Part of a small language model's weights.
Size: 15 layers, width 384, 12 heads of 32, MLP 1024 SwiGLU, vocabulary 2382, 28.4M parameters.
Architecture: RMSNorm before each block, rotary positions, no biases in attention or MLP, untied embeddings.
Training: a variant of SOAP for these matrices, 413M tokens, 3152 steps.
Each number is 128 + 24 x the weight over its row's rms, rounded and kept within 0 to 255. Layers, rows and columns count from 0. The size above them is the row's rms in percent of the matrix's.

# layer 10 MLP up, 1024x384, rms 0.0959, rows 772-783, columns 192-383
size [100 101 102  97 104  89  93 101 103  99 102  99]
[[114 142 128 102 143 177 155 127 114 169 151  79 130 107 130  93 133 113 155  89 126 122 144  95 134 103 145 148 150 126 137 113 136 103 115 137 127 144 143 146  98 116 178 114 118 131 176 100 150 116 152 117 144 127 155  94 128 146  89 162 133 128 118 122 143 139 103 169 136 119 108 131  95 113 121 107 151 164 139 114 152 132 148 130 118 135 134 166 130 105 139 112 182 131 119 143  94  93 133 125 122 162 173 168 122 110 111 117 156  80 106 129 127 127 117 182 180 102 118 131 107 138 115 126 133 130 130 114 147 134 132 111 143 160 134 148  94 159 143 162 155 100 197 127 115 117 105 114 180 170 133 105  94 109 191 146 128 121 143 104 109 161 112 144  95 151 136 115 109 142 132 135 134 124  99 165 120 120 106 112 126 139 172 147 149 149 118  69 115 125 138 145]
 [127  77 177 122 177 104  80  95 135 129 104 104 105 132 130 143 142  99 164  84 106 131  95 133 154 130  97  82 140 135 117 134 103 158  89 144 131  81 136 140 126 100 120 151 113 133 154 117 105 145 100  80 108 151 128 151 124 149 132 136 162 116  95 157 124 117 144  96 110 130 100 114 107  73 116 135 150 157 160 120 122 149 128 154 115  97 150 126  97 151 109 167 105 133 130 121 142  89 153 138 109 140 131 148 113 119 125 152 146 124 131  65 157 133 148  88 133 153  76 117 155 124 153 108 127 151 111 154 135 135 176 159 140 162 103 148 114 128 111 133 123 119  91 105 151 131 118 125 152 113 119 132 106  89 109 142 125 145 124 132 134 169 137 123 129 106 122 101 154  82 165 134 144 133 109 117 132  94 163 125 109 122 116 124 134 131 105 108 113 124 146 143]
 [ 81 118 125 177  95 119 135 109  89 143 136 112 130  91 162 118 173 152 163 118 172 148 100 108 135 149  90 120 139 114 126 109 126 142  91 119 131 132 121 176  89 125 130 140 180 135 126 129 148 102  98 149 112 189 129  68 131 117 131 154 132 141 151  86 144 102 202 117 126 105 141 127 106 126 147 118 135 109 148 126 142 114 131 100 108 127 136 123 124 134 132  81 104  78 136  77  96 141 147 123  71 118  86 133 133 147 158 138 138 126 106 124  82 108  94 111 140 114 100 151 145 122 133  90 138 129 141 163 143 139 152 149 124 195 120 134 128 118 155 110 147 169 150 117  51 137 132 116 102 150 129 140 152 167 107 163 165 139 137 128 161 147 130 133 128 154 159 161 154 132 101 127 175 123 140 126 143 128 149 129 181 130 141 164 133 119 129 186 143 125 124 134]
 [132 186 115 148 108 114 151 142 102 124 130 150 120  72 129 110 119 129 114 125 181 128  97 107 109 142 112 148 124 121 167 149  87 147 133 119  92 105 177 104 151 126 105 105 146 127 134 125 128 131 141 162 153 147 128 122 132 129 117 166 103 118 156 117 166 135 143 132 120 126 128 127 118 132 118 140 109 108 117 138  86  96 178 161 126 111 141  35 122 111  70  80 105 128 163 139 140 125 111  97 142 111 124  96 127 112 144 141 116 142 130 116 121 136  83 189 101 194 147 181 185 135 100 144 129 171 140  88 176 143 151 137 101 124 118 104 137 106  98 125 140 116 162 146 126 163  97  76 129 127 157 103 122 154 155 136 123 120 127 146 126 136 121  57 131 148 120 145 137 104 123  75 184 104 124 149 134 124 137 139 107 137  75 138 121 134 166 151  94 120 132 134]
 [112 144 120 108  73  76  97 138 136  97 138 144  98  95 146 136 121 111 113 149 150 138 144 147 140 122 135  86 108 123 137 125 132 138 117  96 155  81  75 139 101 142  77 175 146 131 122  90 123 133 122 135 127 118 161 140 102 154 119 170 175 114 142 140 134 119 111 127 128 171 135  84  71 162 103 135 146 144 102 144 127 125 133 164 108 126  92 151 125 105 124 104 179 143 162 143 139 118 104 127 133 100 135 140 175 171 130 158 125 133 122 121 106 129 137 143 134 108 119 119 129  72 115 177 139 143 121 117 122 138 105 138 136 124 111 120 112 137 128 136 135 147 101 135 109 157 142 157  98 154 141  81 101 116 136 147 115  97 111 114 130 132 126 117  85 132 141 151 183  81  72 105 161 112 144 124 133 160  84 116 127 147 150 162 137 160 156 128  99 166 120 144]
 [138 125 118 121 159 163 150 131 153 137 134 141 118 113 116  97 134 145  95 129 160  64 161 124 144  89  94 115 117 155  60 139 129  93 123 125 104 153 118 108 137 101 129 126 141 164 138 154  88 175 126 133 111 127 100 125 131 129  94  99  86 148 180  73 154 114  82 132 161  83 145 116 174 111 124 141 135 143  96 135 171 167  67 108 131 140  75 138 135 183 121 113 148 138 104 142 125 128 128 149 152 120  88 118 107  98 145 120 126 135 142  83 145 151 139 135 114 129 108 169 120 143 124 129 145 125 149 122 127 111 112 135 138 170  97  98 157 139 146 142 133 111 133 117 113 125  67 142 151 106 111 146 118 138 139 101 156 177 139  75 131 147 107 133 107 117 169 143 153  87 105 128 140 127 100 138 102 115 119 161 117 150 132 114 126 129 154 113 114 127 112 180]
 [130 119  90  80 115 135 125 147 189  69 155 114 100 169  98 138 124 105 126 102 145 120 102 121 127 124 136 120 122 105 111 101 149 126 127 124 112 131 132 128 141 117 126  92 131 174 147 140 136 148 171 110 134 154 125 106 158 117  92  98 101 129 133 137 102 193 111 105 119  81 101 152 148 126  72 154  98 125 132 147 139 105 126  78 111 129 129 136 144 117 136 138 142 118 117 135  84 143 117 160 122 163 143  72  80 103 144 125 103 151 131 132 152  96 147 121 172 104 150 124 148 121 112 154 149 106 163 126  78  86 132 143 131 155 116 109 113 133 130 129 173 130 101 147 157 164 109 157 140  89 146  85  53  82 134 108 127 146 156 117 149 112 137 186 131 177 164 169  89 127 159 163 154 145 111 129 139 124 126 115 163  95 161 116 128 160 107 122 135 135 115 129]
 [ 99  91  90 121 139 129 112 110 105 115 145 137 142 169  75 106 167 166 110 135 134 129 114 110 130 183 167 165 110 138 137  98 104 147  99 120 141 132  81 131 154 107  93 159 113 158 141  58 144 123 133 146 140 149 162 153 177 162 125 107  86 110 165 154 115 127 111 136 112 135 109 137 108 139 136 154 141 150 137 159 112  83 119 146 110 117 136 145 162 138  76 150 158 127 123 130 140 113 152 107 100 118 169 122 202 113 119 134  96 115 105 117 134 121 117 146 130 118 109 125 136 126 107 162 132 113 121 119 109  95 138 119 115 121  80 169 113 162 142 155 127 141 163 144 124 122  95 128 117  95  94 104 174 146 120  72 134 127 132 119 134 154 151 154 101 113 115 131 129 162 145 123 141  87 154 140 105 119 158 116 132 132 110 154 113 121 124 143 165 117 111 103]
 [109 119 116 132 116 138 153 122 145 135 103  99 117 120  93 117 135 148 124 117 126 123 109  81 141 199 119 114  99 138  82 135 163 181 116 137 115  99 123 109  95 103 116  86 158 123 136 186 118 132 142 125 168 146 140 132 155 101 147 100 105 176 147 164 100 132 175 104 116 167 102 146 132 155 113 113 115  70 145 155  73 137 124 118 144 134 155 138  68 132 138 121 116 152 162 105 129 121 113 144 127 132 135 127  89 100 132  99 123 148 156 153 151 130 192 133 128 108 144 114 129 106 133 134 117 131 112 124 121 130 141  99 136 155 103 136 119  85 144 140 124 145 135 112 132 117 157 160 134 146 142 149 126 141 163 111 110 156 150 119 143 159 143 102 102 146 146 135 120  99 126  98 119 125 116 168 151 132  99  95 127 133 112 102  67 125 145  93 144 161 124 151]
 [104 111 123 111 104 124 123 118 128 141 124 129 155 122 160  93 130 130 154 124 170 156 142 151 128 150 126 137 124 122 151  81 102 130 104 102 138 140 115 124  92 165 110 100 146 101 107 104 142  65 171 156 134 124 179 144 104 144 174 122 117 149 133 107 148 110 149 163 150 136 117 124 140 132  96 130 151 143 138 118 108 141 128 105 143 107  80 137 101 151 141 138  99 107 178 165 120 175 180  72 119 185 152 142 141 123 106 112 125 128 168 159 139  90 153 179 113  90 134 139 125 122 116 125 123 148 136  79 133 119 142 118  98 129 168 144 112 103 112 137 147 138  97 149 118 144 121 125  98  94 100 127 141 126 146 156 157 183 113 100 135 114 156 131 123 167 109 132 137 137 116 150 128 167 100 116  73 139 167 131 125 135  91 178 110 143 117 159 138 113 154 138]
 [109 144 129 101 113 135 143 121 147 130 128 155 139 135 145 153 116 131 106 133 127 145 138 141 110 122 132 129 146 128 141 126 107 121 135 119 148 139 118  89 107 165 169  98  95 157 153 119 107 142 108 145 141 131 123 136 138 146 156 117  70 174 130 110 122 135 163 144 159 121 147 113  97 161 170 121 132 118 160 133 140 122 107 154 110 118 115 136 148 109 139 137  97 175 108 128 101  95 168 119 118 127  97 136 150 136 126 112 119 107 106 187 130 148 114 114 147  99 119 158 136 118 151 139  80 125 142 138 138 169 149 120  79 138 130 118 150 104 129 120 122 137 105 156 133 118 120  95 144 114 145 133  95 122 109 170 109 158 120  90  82 110 124 115 108 134  90 144 120 111 138 141 138 146 169 132 190 118 118 145  97 108 159 126 121  93 140 161 158 109 143 146]
 [106 133 153 129  94 106 108 138 138 119  85 125 119 130  94 111 140 132 129 114 100  84 110 110 187 130 153 115  81 109 158 127  92 143 134 121 137  98 109 138  99 123 137 149 106 133  72 163 143 181 100 102  95 122 115 173 153 119 143 146  92 146 126 111 170 169 148 165 127 133 134  79 128 145 142 131  92 125 137 101 155 153 122 143 114 135 147 122 128 112 106 137 122 127 147 175 122 127 102 125  70 125 111 158 138 116 136 138 163 191 123 155 100 130  92 148 141 149 162 119  75 140 159  86  83 118 132 103 110 108 111 122 108 112 134 159 140 135 135 124 156 165 146 105 117 111 117 133 141 140 118 159 158 108 134 131 151 139 122 126 120 104 173 114 160 141 127 102 140 108 138 133 136 107 110 131 141 148 145 120 109 116 132 138 151 155 127 123 167 124 123  51]]
# layer 10 MLP down (transposed), 1024x384, rms 0.0871, rows 772-783, columns 192-383
size [103  98 105  99 104  97 100 102 106  94  97 101]
[[129 146 121 189 137 131 129 107 132 118 152 125 144 122 122 128 162 121 163  90 158 108 114 101  89 102 144 116  97 162 113 140 127 104 127 124  99  98 129 111 155 114 132 107 161 153 144 132 152 127 105 162 111 130 120 114 149 131  79  98 129 145 146 117 147 129 111 131 154 141 116 141 145 136 156 104  92  87  85 132 158 102  93 161  96 132 145 143 117 137 178 108 152 138  90 136 111 150 113 132 136 132 145  73 157 106 104 155 126 166 119  97 127 157 111 154 142 171 161 188 154 132 126 121 142 166 114 121 113 144 112 138 119  90 144 158 149 145 106 113 134 132  88 116 130 131 115 142 158 143 140  85 152 126 145 131 109  95 117 166 136 107 109 125 100 149 106 150  97 183 121 150 128 164 140 153 149 162 146 114 145 130 139 108 115 151 126 112 173  67  92 105]
 [133 124 130 130 154 121 127 138 155 162 152  93 132  92 144 151 129 135 112 152 119 122 144  99 134  60 142 134 110 130 146 165 148  88 156 109 130 162 142 127 138 102 139 143  95 139 129 104 168 128 152  98 149 110 117  90 111 140 198 127 141 111 141 144  89  95 149 128  98 138 144 120 109 113 193 150 147 120 119  85 125 132 175  89 103 158 132 110 112 141 129 152 170 128 146 141 105 123 160 137 126 151 134 108  88  89 126 140 108 121 107 127 144 105 107 119 105 130 106 148 112 123 164 164 169 124 162 137 167 138 101 101 119 127 127 127 131 137 132  96 144  93 113 131  77 135 120 105 157 126 155 113 150 131 100 155 120 101 129 129 142 124 112  94 176  97 138 141 104 123  80 133 120  91 138 125 128 107 124 139  98 112 165 123 132 134 137  70 132 137 122 146]
 [141 137 135 140 145 110 126 205 167 157 146 114 135 139  88 136 100 125 124 143  93 113 146 125 148 117 125 111 104 144 141 141 140 115 114 129  95  99 162 157 135 105 144 140 116  97 154 145 100 112  96 117 105  94 138 100 138 156 124 130 128 129 139  73 127 146 146 133 140 135 125  90 139 121 116 166 157 169 126 134 137 137 110 128 111 137 126  96  94 131 128 145 111  69 125 105 134 121  91 140 130 144 155 117 132 150 134 112 111 166  76 119 142 148 147 110 139 127 129 164 139 150 105 128 163 134 116 160 132 101 119 129 183  87 138 105 123 156 158  69 104 143 178 116 130 126 129  99 123  93  91 136 120 102 104 106  82 126 139 121 143 117 116 117 121 124 124 135 112 119  98 126 130 113 183 115 114 135 225 132 113 132 140  81 120 120 119 147 148 124 116 156]
 [116 138 154 132 117 132 118 104 142 138 151  92 100 113 159 120 116 116 109 113 158 132 110 106 105 132 124 162 126  98 139 116 139 149 125 166  97 177  97 159 142 153 131 132 161 131 117 104 111 107 149 116 136 102 125 117 146 114 123 143 152 134 138 152 139 102 113 151 165 108 135  90 138 103 127  90 120 141 111 132 180 142 147  54 123 127 142 112 139 131 123 154 151 107 132 131 131 125 150 126 178 152 109 164  80 134 114 113 100 145 142 144 155 124  73 127 160 125 126 119 124 108 130 104 180 109 119  72 151 146  87 158 130 141 130  72 118 133  81 111 139 112  98 146 139  99 123  90 122  97 124 142 128 133 119 101  86  90 102 107 159 144 148 141 123 127 148 107 193 120 107 149 157 127  79 170 129 132 122  59 100 112 129 140 165 152  97 146 126 204 159 131]
 [102 143 134 165 161 107 144 122 104 182 144 117 133 104 134 125 150 110 110  90 103 100 148 110 110 116 141 150 108 170 136 147 126 112 139 100 134 115 156 121 143 132 115 136 111 154 146 137 140 145 129 156  98 116  74 106 156 136 130 151 112 131 109 126 147 146 113 123 131 126 147 133 187 124 117  68 151 121 154 124 131 114 130 160 151 141 162 129 123 134 132  82 128 130 112 122 134 131 139 111 141 102 127 141 131 126 111  75 154  86 161 151 109 133 148 193 158 159 133 130 102 115 121 158 120 147 109 103 122 155 134 142 151  81  78 125 148  81 140 124 148 179 131 125 101 116 116 148 115 107  86 136 153 115 159 163 159 127  99  68 109 105  98 132 120  79 144 195 147 168 116 142 139 136 139 119 119 121 142 144 121 132 116 124  84 123 147 103 133 117 155 139]
 [159 141  88 162 102 147 167 170 187 123 144 142 110 145 146 140 123 177 118 164 114 129 152 172 125 107 119 100 156 137 132 115 132 119 104 122 169 142 141  77 121 137 184 113 151 142 145 111 140 143 132 133 130 163  97 123 153 125 123 120 115 110 106 165 131 113 138 121 108 110 163 111 145 122 105 107 162 124  96 130 136  52 120 156 146 153 133 147 101 156 111 101 167 168  94 111  89 181 101 116 134 106 129 135 108 144 137 145 111  92 122 135 151 111 123 122 147 171 149  96  97 139 109 136 115 132  93 162 110 103 126 115 109 125 128 141 196 111 175 116 126 111 130  77  87 132 128 134 110 109 119 121  91 138 125  96 115  90 168 131 167 118 126 150 144 130  89  94 153 142 100 122 123 119 153 142 113 107 133 108 100 138 153 104  99  83 141 152 139 132 103 176]
 [161 106 112 120 181  71 121 142 166 110 140 123 133 126 112 121 124 101 102 157 122 112 139 130 132 142 155 120 124 161 135 123 138 124  84 141 112 126 138 137 132 111 163 107 116 140 121 131 105 160 128 111 127 165 112 131 110 159 144 102 152 104 160 135 167 157 119  92 136 178 145 131 104 189 173 116 153 149 127 149 138 107 109 133 105  97 116 131 116 141 135 155 128 137 119 171 165 131 153 148 121 127 145 150 169 128 124 132 113 150 125 138 137 110 145 138 122 151  84 112 153 121 136  72 122  94  71 108 141 113  68 112 140 155 104 108 175 137 115 140 125  99 144 106 167 116 117 134 100 125 101  77 106 159 139 134 104 140 140 165 109 114 124 148 161 150 162 140 119 136 133 147 164 137 139 144 104 134 110 126 132 167 127 146 153  85 153 141 175 118 129 130]
 [126 105  89 130 115 148 113 161  87 132 136 137 150 143 144 115 142 112 131 169 160 173 134 125 151 161 127 129  61 121  88 152 117 150 131 127  90 132 151 120  86 124 112  98 113  98 156 113 130  93 133 170 123 114 145 147 133 158 136 151  94 158 145 107 118 162 144 102  78  87 133 127 125 157  96 142 113 193 116 114 113 121 183  77 122 123 123 122 110 151  96 115 137 150 121 107 175 139 113 122 123 153 127 104 146 161 120 125 166 120 142 122 183 124 145 154 108 120 160 163 126 130 108 159 132 153 108 121 128 173 137 115  96 117 104 119  93  97 141 144 170 111 144 174 109 174 125  98 126 153 147 128 131  92 129 111 100 123 138 115 100 121 150 134 134 125  99 149  85 144 115 100 121 104 129 140 132 173 136 154 164 132  87 172 135  92 128 150 133 103 110 122]
 [128 142 134 147  54 111 119  88 117 159 154 133 129 116 144 126 108 190 155 112 116 148  47 108 157 145 152 136 132 125 145  65  88 121 114  84 120 129  94 129 121 121 169  92 151 120 126 117 127 128 125 136 139 159 141 105 151 121 134 147 120 148  98 107 146 139 127 106  81 107 171 123 142 120 165 127 125 115 123 156 138 149 131  98 133 142 112 124 122 118 132 101 135 139 141 107  74 148  93 104  98 194 111 140 105 110 134 163 164 102 104 113 109 128 107 134 115  74 157 150 151 132 149 152 118  98 111 132 120 138 143 143 155 164  91 120 132 117 125 207 152 113 169 136 140 127 111 109 110  98 116 120  83  78 113 129 165 131 146 108 122 120 164 124  89  99 115 116  95 128 168 140 133  90 148 174 112 124 133 129 168 133  69 118 116 116 139 149 113 116 129 148]
 [ 95 145  78 117 131 144  85 131 149 121 142  87 133 128 104 110 130 156 173 123  92 136 142 120 132 122 150 106 103 119 133 136 126 137 121 209 157 130 135 135 112 157 125 112 104 164 134 135 139 144 134 140 128 135 124 156 122 126 119 112 119 100  83 116 122 190 145 123 167 116 139 123 108 123 129 138 120 117 142 142 156 135 120 134 137  88 141 149 132 172 153 130 175 126  89 113 163 152 109 100 132 122 100 131  95 121 111 140 147 108 160 121 144 111  98 101 167 138 126  87  97 174 145 133 157 110 105 134 137 154 127 101 172 150 139 154 109 104 142  72 135 100 121 111 143 106 102 164 126 115 147 121 131 141 152 146 105 101  92 107 111 130 139  82 108 118 140  85 107 119 122 120 144 105 125 153 120 144 135  92 147 146 108 134 133 136 122 105 143 152  84 131]
 [140 129  69 141 145 150 121 120 100 118 162 153 102  98 126 149 145 109 165 107 142 142 143 151 138 163 122 118 122 105 188 130 172 111 145 142 116 168 166  82 143 102 142 135 140 137 173 112 140  95 135 126 137 118 162 128 175 163 141 167 103 137 129 155 124 170 130 111 145 141 131 140 150 146 149  98 144 133  86 130 134 105 143 138 114 105  96 131 109 103 125 118 152 110 141 178 148 133 144 129 134  92 119 153 136 124 132 158 140 106 111 115 108 149 138 128 132 115 129  89 122 118 117 150  79  79  96 130 122 137 134 157  95 113 130 137 121 151 138 121 111 107 161 137 102 108 142 165 143 125 156 106 115 153  64 158 142 106 123 115 100 140 113 130 135 114 120 119 164 123 132  47 125 107 133 113 136  81 105 132 130 104  87 135 153 182 131 118 109 117 163 125]
 [125 148 126 128 157 175 119 137  81  67 111 156 105 141 108 110 119 114  82 143 125 138 138 117 151 134 157 143 154 170  86 114 134 156 105 141 129 161 124 176 134 128 107 150 168 132 115 128 134 162 118 144 127 134 125 144 167 162  95 136 131 129  80 102 117 117  94 102 113 123 158 110 154 131 134 118  87 105 108 184 158 131  94 138 158 114 100 126 119 203  86  90  90 137  99 181 138 107 149 136 172 110 126 128 127 133 157 100 159 128 134  99 155  96  84  58 130 155 136 139 138 145 104 154 119 172  99 132 172 118 103 133 141 121 117 129 146 143 145 139  71 149 118 109 137 108 152 139 130 101 121 115 162 166 117  93 110 106 131 132 149 125 131 153 118  95 120 116 130 106  80 170 113  96 111 159 175 143 106 124 101 105 112 155 150 106 164 162 146 144 145 105]]
# layer 10 MLP gate, 1024x384, rms 0.0941, rows 773-784, columns 192-383
size [ 97 101  96 102  95  95 102 104  97 100 102  99]
[[129 146 107  99  98 165  87 128  86 139 123 143 141 113 131  74 162 100 145 103 104 109 146  80  82 133 137 100  92 122 172 143 107 152 130  98 123  97 135 138  98  70 122 115 157 138 166 142  90 141 106 135 157 133 121 121 161 153  86 161  97 145 132  92 125 125 126 129 148 154 165 124 115 140 129 147 129 103 128 134 116 136 120 132  70 119 142 128 124 140 139  81 164 121 119 146 110 142  95 129  48 135 157 129 123 191 139 139 123 148 127 114 120 149 140  84 114 120  98 161 142 156 127 123 136 112 122 121 118 110 117  79  75 102 134 127 159 117 129 103  95 134 103 110 132 101 109 113 122  96 157 137 144 155 131 152 143 121 119 169 140 132 162 142  95 128 149  93 141 131 112 103  56 146 160 126 107  96  98 135 140 155 142 126  95 117 154 171 132  65 130 128]
 [126  89 141 128 103 124 129 103 173 121 134 184  97 116 197  85 140 157 146 111 140 112 132 142 130 140 130 127 131 149 156 122 168 170 143 126 130 154 154 144 120 140 107 126  93 147  91 140 103 110 123 144 141 181 152 154 184 108 116 146  99  88 120 151  78 138  76 140 132 119 180 156 119 177 123 136 101 126 137 144 141 160 144 116 101  88 108 101 152 106 109 140 135 161 147 113 156 143 170 118 131 140 111 132 134 147 130 149 127  83 135 136 125 143 122 139  84 107 124 139 133 145 121 170 125 125 130  80  94  95  95 113 128 140 131 130  94 115 104 105 154 110 130  83 139 136 169 120  72  99 154 100 115 119 120 117 128 127  85 132 120 155 159 105 161 124 156 122 136 144 116 131  76  95  95 135 125 128 128 122 113  97 133 142 160 111 111 117 120 124 138 174]
 [153 127 135 129 137 115 154 122 125 115 152 113 101 118 132 170 150 156 138 119 182 107 115 101 125 110 131  99 171 136 138 138 172 138 127 116  96 121 140 163 135 130  85 130 153 122 139  97 107 135 131  93 137 120 124 152 142 108  85 123 104 168 117 177 115  89 119 112 173 136 123  92 142 134  97 105 171 104 138 145 138  92 133 112 111 116 117 135 148 167 157 133  96 137 139 137 149 144 108 144 143 100 144 151 123 114 153 102 148 110 126 106  98 124 127 122 117 129 110 133 105 106 168  97 143 162 135 118 134  67  98 162 130 107 109  76 105  94 105 131  89 134 137 114 119 146 138 142  75  96 129 134  64 127 134 115 140  79 121 132  95 174 135 148 128  97 102 142 150 116 148  25 174 128 135 112 138 121 143 122 108 172  98 126 137 109 106 173 119 116 129 145]
 [156 159 128 126 145  98  89  96 114 117 113 177 148 119 116 106 139 114 104 107 149 129 130 127  88 156 128 111 131 125  90 104 135 128 135 140 145 173 122 135 162  96 138 153 121 110 135 125 130 101 126 106 116 191  97 110 156 164 150 118 101 146 120 143 113 117 140 130 200 145 118 119 113 157 118  56 117 113 135 121 110 125 150  94 129 132 120 156 144 131 100 109 119 122 126 145 165 152 107 194 142  76  78 109 131 108 130  38 140 144 127 146 158 164 153 188 117  82 126 179 130 103 102 125 124 134 104 115  98 116 128 145  95 107 125 137 167 147 139 131 147 147  78 133 120 121 127 113  90 121 133 119 156 153 140 160 110 124 129 104 113 121 104 139 117  77 125 147 123 138  74 110 108 115 142  94 121 125 116 144 147 125 122 126 119 160 158 119 123  98 135 117]
 [115 124 118 112 165 130 115 135 144 141 148 137  86 126 110 138 107 120 144 146 118 138 158 137 140 120 126 149 120 130 138 105  90 144 153 100  80 151 139 119 163 159  90 146 102 151 121 118 148 152  56 115 145 132 115 111 119 139 151 147 148  83  93 144 112 137 127 125 178 143 131 109 104 115 139 143 149 131 123 125 117  84 169 133 156 151 162 145  94 143  92 155 120 120 151  98 111 102 160 137 120 112 146 164 119 141 145 137 111 188 141 127 119 122 102  96  98 128 117 114 145 154  85 108 138 161 138 172 149 118 130 114 111 120 148 165  98  92 152 137 133 140 153 145 119 135 100 139 141 149 105 134 138 131 104 100  61 113 124 182 143  91 126 121 123 124 120 127 147 161 133 101 100 190  93  57 140 147  60 142 106  99 165 119 102 182 129 112 149 138  77 127]
 [165 121 139 111 150 136 122 122 146 163 136 119 178 113 136 148 123  95 140 107 139 138 151 134 158 114 116 124 112 132  56 118 112 153 116 129 117 150 172 119 125 162 119 158 103 107  80  96 107 171 118 144 127 109 123 142 179 173 137 126 141 153 137 134 119 100 112 138 128 130  96 117 139 151 134 154  80 141 118 112 111 159 121 144 120  95 143 173 116 179 125 125 125 160 117  91 124 145 154 112  81 105 139 143 116 138 164 136 135 159 140 171 135 124 111 149 135 110 160  91 148 148 143 124  99 102 134 125 132 104 146 135  94  92 134 122 115 146 153 105  90 124 125 133 119 138  90 175  93  85 126 143  91 131 110 129 124 101 141 124 142 139 112 102 123 135 120 206 173 150 139 185  81 115 134 164 147 132 149 185 115 124 120 122  81 156 121 132  89 116 137 131]
 [134 101 121 136 102 128 129  77  75  80 115 158 152 110 124 141 119 141 111 143 145 148 159 102 135 134 133 153 143 161 112 159 123 129 123  92 125  85 122 125 175 114 108 136 107 113 128 119 143 132 151 141 186 118 155 148 174 109 124 134 165 124 130  86 164 110 165 132 120  96 137 178 116 127 100 149 142 132 167 123 109 169 137  95 140 142 163 131 126 128  90 135 153 141 134 138 152 134  90 138  99 164 141 133 142 163 186 125 130 134 177 118 152 156 158 121  80 106 138 150 142 120 159 155 105 134 151 110 121 165 139 163 176 123 122 133 135  76 137 139 115  62 155 146 111 130 188  89 106 137 153  96 129 137  56 170 115 169  99 117 121 129 113 125 163  93 134 149 132 116  98 104 139 108 135 204  98 147 115 129 137 155 149 187  94 163  90 124 159 123 139 145]
 [145 110 137 140 142 126 132  92 101 142 142 151 159 141 158 159 133 102  76 162 160 136 150 162 140  92 124 151 132 129 105 107 139 160 161 150  67 140 124 112 113 157 140 145 108 103 143 188 151 129 116 113 123  90 155 148  81  86 109 185 132 136 137 118 120  56 131 149 122 186  90 124 100 135 131 161 131 111 122 144 180 155 120 143 142 132 136 141 144 131 132 133 139  82 142 153 138 115 110 176 119 155 148 102 133 141 115 109  92 133 129 148 148  99 118 110 129 115 149 114 152 203 110 135 126 132 132 135 202 139 155 102 103 139 136 116 166 127 101 103 156 121 141 105 140 122 137 129 141 123 120 103 146 145 137 124 139 112 136 134 133 130 146 120 156 133 114  91 128 128  90 107 160 162 119  93 113 103 152 122  96 121  98 104 135 128 128 109 109 117 144 145]
 [120 160 137  79 153 106 125 129 128 102 153 105 125 129 136 140 100 142 164 140 108 131 206 103 138 113 144  86 107 113 140 125 143 121 115 125 124 123 143 134 105 186 116 105 116 137 120 123 133 162 116 157 128 130 114 108 104 111 112 113 138 104 112 102 132 174 110 143 149 141  60 115 128 131 137 113  96 145  98 132 141 110 118 124 119 108 163 137  92 160  83 141 162 101 120 124 160 141 107 120  99 156 159 166 146 101  80 133 143 135  99 131 129 110 139 137  90 173 127 114  94 148  74 142 139 144 124 102 105 142 156 126  65 142 161  72 111 150 131 119 152 131 139 109 147 136 130 134 122 153 166 140 118 154 172 132 151 147  70 121  89 110 130 123 131 150 119 122 180  86 158 139 140 115 145 161 104 131 155 150 155 143 150 151 143 131 131 149 138 104  98 128]
 [137 132 134 154 139 128 119 123 130 185 154 137 106  85 134 107 138 113 116 139 137 140 140 146  62 133 122 123 159 109 131  74 144 101  95 130 131 132 130 130 125 141 107 178 130 121 126 115 141 109 108 121 133 145 147  80 171 153 122 102 132 137 127 155 134 160 106 122 133 114 157 116 133 117 157 129 135 132 140 170 146 153 122  54 144 141 146 118 105 126 144 157  78 151 142 107 182 137 123 142 157 104 147 134 140 144  88 120 121 106 118 112  76 150 113 157 151 107 120 102 107 145  88 157 170  92 117  80 132 119 103 140 138  88 155 110 122 173 123 124 152 136 145 145  94 124 145 102 191 130 155 130 127  95 146  93 141 142 116  96 101  98 148 125 123 140 159 160 107 133 122 100 107 123 191 141 137  82 113 127  71 104 149 144 141 156 135 126 156 100 106 139]
 [128 130 116 111 123 136 173 171 144 125 115 134  92 152 105 119  98  76 116 156 158  63 159 121 114 119 140 116 126 129 148 113 138 103 109 155 181 143 124 128 116  83 105  98 109 123  93 114 154  93 120  92 124 133 159 147 126 181 148 104 122  91 141 148  90 117 143 125 113 120 143 104 156 161 112 133 171 159 130  97 113 125 145 115 124 140  86 178 110  98 106 138 109  95 105 134 130 116 143  92 136 121  99 140 125  95  83 156  96 139 138 116 171 165 104 141 150 115 144 124 157 149 118 131 124 144 169 126 156 121 100 129 132 103 148 144 143 146 101 119 167 103 108 148 105  99 138 100 119 167 102 126 151 160 180 145 138 123 142 129 115 150 113  81 130 122 100 130  94 112 147 134 137  45 102 108 111 134 112 132 136 117 131  99 164  96 129 169 149 151  88 109]
 [136 147 104 129 113 131 134 138 105 148 122 130 124 138 141 148 156  92 118  88 131 112 140 124 123  80 108 141 137 118 136 163 155 163 115 142 142 134 207 111 130 130 144 127 107 139 108 127 176 113 108 127 112 159 117 125 156 115 115 132 140 121 100  93 119 127 105 110 128  98 150 143 112 145 102 135  92 151 122 129 124 149 137 116 142 150 111 105 175 150 137 113 137 166 146 121 147 151 139 157 122 113 170  99  82 111 154 146 145 162 159 108 118 129  89 134 114 146  87 134 127 144 127 147 132  99 158 121 133 112  66 124 141  91 137 110 142 103  69 124 135 161 151  60 119 142  98 107 132 120 169  95 150 129  73 170 125 121 141  87 103 137 137  62 114 142 136 135 166 148 135 132 135 143 135 119 136 105 123 115 130 110 162 133  74 167 171 150 117 164 158 143]]